Weights of a small GPT-style language model, trained from scratch on English Wikipedia.
Architecture: rotary positions, biases on query, key and value.
Training: a variant of Muon for these matrices, 931M tokens, 7390 steps.
Each number is 128 + 24 x the weight over its row's rms, rounded and kept within 0 to 255. Layers, rows and columns count from 0. Numbers have three digits each. The size before them is the row's rms in percent of the matrix's.

# layer 5 MLP gate, 1728x640, rms 0.13, rows 1043-1106, columns 512-543
097:160103115121120095117136157129122124112135171108145138113108131144136125174105169135128119143118
102:137092128165167145146089102083119162115146122105139083143159141148123165117158139156120132098119
093:125119095148128101125112129107160137125118083110119058113160093115153073099091140162194160160140
101:131099126145143134147096160110141128128060110135122142097132143109133123125119111053121139132167
110:166084120096107129182209148150126121125143111167113167128110149122122086130108107123131161145161
093:129150150130116109124130151115161150121142132182104135109089125134170130123142103127110096120128
092:187143130132121154139123159098105114096108116100117107103128116120111138106134143119129136134123
098:153165147127143131128120113145131136136132144113170165121110138143108162118117113132115117139086
081:134113155161075144141140134136120164104117117119104067127102129125134125122150126134182122073111
098:131140141128126140117128132135152159168137132173112141116148149101114120135117151121109148123160
099:147138111137114108141140131130102118136133106106135117124094152133143059140096107148125135092145
086:098142149128145112119164150139130096112110128094145099128115123059123108156140170091125114135144
102:142117132108137084098072151109130149110115111084158119107118155088126138119147175128137135133100
108:100132164132161135141106113120098152124097101135137103108131166084096143162125138130165137142103
096:127128103124126093113137112097168156150145158178127091137133132127122157106172094133148100097167
089:121122146088156099097148119098171102112171144186091165095097126165152114157108111142143166143108
100:127083145095109118122104123104113129112128152147150128086140107129116133084155085141128121147107
107:141133144090109126112142142096109127145118130126103135136138174130149116136115117091099120118092
095:061160097127138108108118116131119105143102125151092115097128126104138097117115126081116099130090
091:131077142085146133089147123141115117134120165137100118127103115102137118157133101123114138115152
103:137145128117090141091114125113106156056159085134140136117147141151082111112137128096138121157136
088:179145075161141086087116135128104103098137121152138145087097080135174152147135103122145169146122
080:118150123118191144170137156145142125125156088106085171102126154133093112137135184154135115121140
105:153146127122148115125152179163134167149142127133204126145128104126166111130117161091139094101102
100:104120083097117160177126141114153118103130126115138137129152118115147101136151100126140118116151
100:122082128113126118128115065114126089098086127155142117118131208139122143123113105119107154092145
097:130129102151158131125161168133100132161161131121100134127147124097136159126114117145116114164131
108:129139102134094129116142136158136119123142142158105132133144136118143123113142139151120115141139
094:105162203157116114091128116108164122144152123128149174123084135068146157101140153137131096131089
102:103108150153162102138097109144115131127147130147129109127141141143160115148141136154108140125088
099:162187103109110066113136156110092097101106096143106136138173137115071108168113106106148107157129
105:139121127086123106097115171112122146127107150136133148130134134118106108156125141121182133119130
102:134127097072155135120104149154126091154091184129113172097103086148141137143120102138133094126093
099:155160189123155128108105133140135117166094148135127128137111144131104121118160125112119105114129
104:146114149118129095124117169118191132142125120125105129159123123135104088081127128096097139137128
097:159170115157157091102133130107104095099130157142116151155137089154146134155137098136160099132102
098:106146118125146171085142108080138156122142095116129143132126144139143106109125138070154131104110
102:141096157100103159124154148126122157090100161110101112174127136115145127097140126096121092122170
107:157119138105125127124146112131150133109085109126158148133138129118112135122114134121123156127146
102:124126169100113158130160161127119105175123163120133126164166160100144128149159143127145149132154
088:155146102110135125069170151105150147088083098146145134109124148127133118126121126130135107129114
100:126127132140094147167124123107149134130118088180120143139109115098119095150183130163133140102127
094:158133133112142081148159114103100157129095142163168156142160120110143147123128138157153084134128
083:141115135177171124121106134119106086110125122129169101118105107077145130119104131134142117125161
106:143104110136111141149121096129084140109115168105113108133125123171128143113116190116121120130148
101:130130172143133153138123180147138125112135163113139119126167113103093090155082146111191156145137
100:144107136164144116165123161155131116107191139130130116186108122165112130148135098116095092153126
100:106152096140126118152128149137130136185083128150113085101172156068130157140099129135113147129129
099:185153175149133102134137147090142162088097109145136133131157110127097098145170130094098113147144
107:107154123112127076124144087121155119072108137147083121061112101135146119101134066098124115115127
103:107113134164123133146154132166108158124101103095110125114132140128119150110151124129119135158114
108:143114115139113137124134105080146143098088170067187143160138130136111154108080145152091125091126
100:127144101135115167111119103078117143087044148099132119097128118143165114148130140138151113126123
109:107168077142140112072165122138123172122146156120098121146111109058109135175110089128126139141124
094:119085115100103137106152125106147142159143083153126126122091130136108129186125154087109125160127
103:179088110134119112148107114133117130116123148133066165127127163115120114076143155136114090108135
106:164125102135104131143161128133116126134102152114099130127138108173115136099129146144147151132098
089:083142143099101148143151067102102143154141106129117128135122162136146136130100132148099136124108
091:109105178130150122147145109116142154112078138151134102126131129172125161090146100166128137142103
103:154118106149105145111139109107113142155137082142145081135127124081147169165163157175184164083138
104:157147109098120121135116128114096116121120171109108107119105123114138122150139159080131153132117
098:117123121142131121110176137169161191142129098166161107105137163097145122151115147139097147120145
100:150131109091093117149133124143156133123126128189163091127086109146115150109070114124097142112102
098:148142135128092110138151127122153112072099132133134086166126127111118098106142112109148060165124
# layer 5 MLP up, 1728x640, rms 0.14, rows 1043-1106, columns 512-543
092:104132155160122136143113135097129167107100134112129137104120145157147143157083133128158121122132
102:152134114098143138145165108127067110115117092115112084139121156118125133099146192127126070077110
093:116151154125140123155113118135063136143145119122121164127129174126136161142163137125149092088142
095:153133126106113115144116162110139148100140145141111118137113113127123110073115104138160115104144
109:165114151102137165082113104152124160111112129144130132154128119170150113115134124130097086112102
093:093100104135191127133121131131167124126162108139156122126110125154130132090163119113148082087132
089:165151106133156149103142157133141121133130168099135104162111101138164112113128098114143146151149
099:150141116116160136094100133142167105160122141172095133135106051139100120126154150095101116122137
086:127116103132106147153097131122092122075127133155104170154100143139145125115165141125135137131106
102:136081121164167150112112121154092140111177138104089130114151135128201137124155158135128136136116
096:118128130126122149124123105138140160088131146117156121148103150152101146115104146120131131134143
094:147133121125119114134112130087133132106163122146135135164157142159124142104086117133159132117139
104:135134112116118142148092084128096138137144132105142131126145127150106182131103163128156089142102
109:161138090169137152115143162151123127107143105196146124112096123128114141133116121102134142168078
097:099119138129097101122124044160121142104119131097153127146134111173154122119137065138161142110087
089:140159117158104081120111144095127116152135165136121105164145105129110151130124109087146120126159
099:082133133096176152106149155097143129151084138082091098127143121109117115130137145146117131154135
103:143121112129153120145151112123104106143168148126130133126104116142171132105144147119110108163121
098:069133092150107119158094147124133150105065131097104115151144125106104153134148109161101137111122
088:095111104078105150130091177137170106134150141147123104126112144106135119108129141139120132168189
110:135122079122147116156107171139160084109116116130097169152123113110126116111155174067158127087105
088:132159109114110119101118149128100147128112131119133157147083111147113169124112103143123138156155
083:157115132134145135154114113156131122141188104107167142124120123130157112165152134184139132132124
102:064156160173116087137141106184140135115089126100150126168116108127138192105116126120100138124117
107:134103137176113100152136140112151092122090151146110130098157155125110105142100117183136163157120
098:082122094150164113161126136143055103102123135148130146082149164135140121181120120129130136169109
095:109143156124137155118126143108125134184096180135109111149145132123130139105150097174115152095141
105:126124126116132108123159125150131144105119159137117101132140135134163148103097091075167106103140
097:115151101151119117114127151122135119116163126137115158142106138138121132112134086089126127090146
099:140082113087127154116105150154159164124138123130119106103088117158158110130118111100080144165072
099:117148131109152171108125169114127122120160159147144164172072101162156142154133091125127160139122
103:109127163127135193129119139098104145108118155154111156126133129134176116156083107184128089103110
104:131132121119114104116163110078127127141157123143136134100162125130118117080121127138153099104127
100:166137109132127113124153119124127132128097158173096084145131111097128139166128155148153115113143
105:122133156171127124086112153135105169118163134105120129158126081105132095164125120111156096162124
098:123140147134126111117106154122106118122099139153093134124141128139181096133138136094147102146144
097:128105122147146112068130129163157111129143140091096113102103119088115084101172140097135093116127
102:130092091120127077147145089102143117105120125138090138128135122128113150089158087070138106184154
105:132117126155101125114167130114122123112158142137143133141159103070197158087153126164124130133138
096:079117115080121106136155160150122133120126133113145140093152154121141126150153117102121182118150
091:083113126096126105103099071140175127160103161121100083112152106093115073163140155134127143137101
100:159103120149124152120129167159115181166089119100135126118106137139106156109125114150127176130076
096:149150117116114144120135169168107108138133160116129143134139145078160128130166094152104125098104
085:113122150159092093108117111143138144147106127125118110130107158156131110115136128139122096138101
108:104125170128146143183144119112128156163107182132142143153166108121135098116071104149093132076130
101:122162110124119102122086085131104123118140091116123111171167114139157090108127143148092090144122
102:109121118140139142112157128148127128096140132145123080151150118135104080165146127150105102132084
101:112143080143143128132136129138109100147096159163134102117119141138113132173089112112121103117115
098:078112119122106173124105087130091095116130094106110118146154136105152148111130145142165118162117
110:113080117095108156158114125140133113149133082150192109148124104139110143127106137164138163097128
104:096119142131131135092140116147121132125100125102114113169167139157124108098167169112134124128132
109:104110164137135138097147151161169096114146119125100130150145129174119125149126095117145130117166
104:114143133127095121131145139116101120116099144144112108086107149125098172120088118163169126078143
107:158133067144158112155092116144123103097133100141131133130115138104124149131098121157093140121129
104:129162117151142093105168106159147146143107133157139150122126102114149089102105080120132097119075
105:106112094126098130124154160143137089111092144161115163119107146087142101114138155112117133131153
106:151105150207120139145097143108120111121117097149142089119103135107106179105145119166137152135107
092:160143177145150152107150087132130090126100137125120141146065132144112118153138115139085145129079
091:161115143133120139148183146119162154096120090140197110143118075135126121134124132104218169147126
104:132138133146094154128117133114076117197115126100133070111109157126139140160112123096122082124126
101:124116133140170116133084107139111074116140142104129091070134122082150090164145154120084101097144
094:114119147120121108139121172165136122121121073102105084124127139116146117097122161154099134151144
097:084158116124117161096090114123122157133123119069132146102118119158142121141148124189087132112125
097:174144108171112108106117103148107121101100123115105118126116119131127131101139168154170108102167
# layer 5 MLP down (transposed), 1728x640, rms 0.125, rows 1043-1106, columns 512-543
097:096091101087175123143104134112147117112112114080118149111116115143118130155091136142133144140105
098:150117099134147150134113100152127124136110079103132118132130121177127114109150153159126121147154
092:139147142113153123153116165093171124092122156131151119142127099121098111147092146161173172113131
098:155137173113135125110128133154136154143149101151126154119122108128131136116162125116162130136141
109:154095156132121077136142145130107131117142153168108094126118126141137160108148130138113083120166
094:146091122150135130129167117128126134157151149139157078119144147144161113132167126100127152135142
098:076108101115132084156144159122168110131136177127130161108126099120166153119167148108101139131123
102:123174143156108129135103134114139150121135120092158117087148138121160152110161141112115136123147
079:119144146112101133095165093143106135166113129128139087160130109132161083143145110154175089090119
101:127133148181107094100153132182130099085117133127129101124111097152143135155157102141093136101099
098:090105132107099150156117119130092050097132108110113088145164095150095118133093099156149149116159
090:097100132122118115090149073130131131155164121127131159130121151140123133119102129139110115099170
104:099151128153169115106093103124107172104165125146115111141095154145137098164153106136091114126167
109:144102118130124108131096158137103205135138108149133160126126096101126090140129120131163125156106
096:117152077115170117128096111174162129113118076132153130124118119122115153132159154136124109087102
092:124141151174145129140128112160120161111110132139147107115132148102111132163161105107160160142155
103:114123134139100116144130178123137149140136128160092157111139144103139164144134084154093090114120
107:096121123115119134146160146162122136147176128115128127092163107124136185178094134141162119132184
092:144132064096141123103096159115113140104097153150093125098111141171136155127129108126098163160129
090:126122135164142117099161127095140113121149094129097132119145136111115129138080104106089114110141
106:170146112169126142098143125124114132078085148126157137102167054108086154128161158158122087174143
089:163130120129110148150135098129147119122149135178162106110124143129135111137125159121151091098128
079:181147169097132084156104085134111165175103127134134134135167160125112138124094138165136108082137
106:113099123162096125118141092102153106153153128083081086138109098075118156112149113140159138089133
106:134127100139151124153069114145121150139126089152140128104096170153148165128138113105128089072077
100:149154118131119147128130137119138096094114060137106109091100149120115070112144116137097119096110
095:169126133116154067123143094154135088105151100118132104085160089161135087136109110134153121143154
104:142081093104159137140117139174120175114123114147142147140148146086117140062114180130167130144173
103:123109143154185129131115128157139156105136131118101121147133107160114093102151133105138119121134
101:145135112150101155122122140140118117080165168139129137111081075128105134184154118147142127126131
100:104126094159158101147163116144122169174110122162132145136131131142149098130144133138113112139127
103:089173135150170117109160186111145167124136112159097150100104144115151082110139147152071105096120
105:126108088087138154098112164106116146164145121178147147115148098116183107139122142152137114089109
095:183114143074141130079158160122161117196122160131134073142138156118150121142107123117149135121129
099:089141185162135127178139160122129143128128143114113156108128122086123103151115159090151106125096
100:128161100098151181107166163160150148148123149118143094094153146077108117136088157092093143135137
100:102097103192081148114119099165151117138095113135131111128129144113119104153104127119124138140120
102:150157180083102133112110117104173107112125135121135134137127118100133134124151169137138127126170
103:136136100146091154163147104073147121117155111130111075138109148121156140135124137131133141131114
100:145121146130119164146167116112092161142107145148174082136169125153106122094133095138134125141153
091:119121111109136152101094108125133126112148125149146114156141130100108126133129163129156142147114
099:124118155085135136129108125135138126160186142132109123111140145188128080106132108083109104166098
095:126103103150118156139120125109113147162117163176173096135129109127102137138116151129088161145148
078:132142135098152082111150137118100097177118156185098145134095076109105097130144131099162076144122
106:156136134128127101120105084121105108121134147150132105086100130111125151150147147105146164099125
100:126112169146123169120114106090098106166097081112111117123103102154129118134120098128141172115164
102:119127116128141169118105163147107134075148162142147115132117142098120128150143107140091127101138
102:110129139136107092111143115137141126161178140135162170107131118120131122167071136134158103094168
092:127077164114115119100096130129134159160133132140165092121145148146135090125126122134127116166132
103:102106096101129190115143114162113143103087139153128030108144124139136173143133136128156118139141
102:126164175109148140140121109145171089156151111150120160141119135134134102154133140178120110136135
110:159148138115120113096128134101173103149129145127156114116152157089107099119121141159147162142110
101:139160136136151140123137151176123105138093120067117165143100163155159140148110104112096110121116
107:136122115141098122108131157171112136137134159132129127124139117106110128106115120126136149134174
103:101122073141144133123145081101099102127109156134134154132140160145136125150138126167113109135125
104:131108123131144121119121121139163146163175172172102145117128110098088121157147063129103118128163
106:093078131154167143074156105090097100130153117143098100103126147156166104116100120109077140150139
095:165134184083154136132144164144130157098149176124161131141103150129144124158160185152149119119106
092:156161125095157145101166116122172144136125120143167124149140119153115169134109099143097118119105
104:106149180144143178151151131096124183137114130113136149122118109108177144132156126081121120136090
102:143143119121117145128125107106127129142111152145110070122120127113099128153147109155178105132174
099:146161104137109173099118120140118112144139154140116126151121127110109132131148143091117135135127
098:133143121131151133113106162081154128111137107158104148125123117116099168105102085141082158088102
101:132137135068102169113120102133083138147177100117128135134115134118081123144094111149085151154158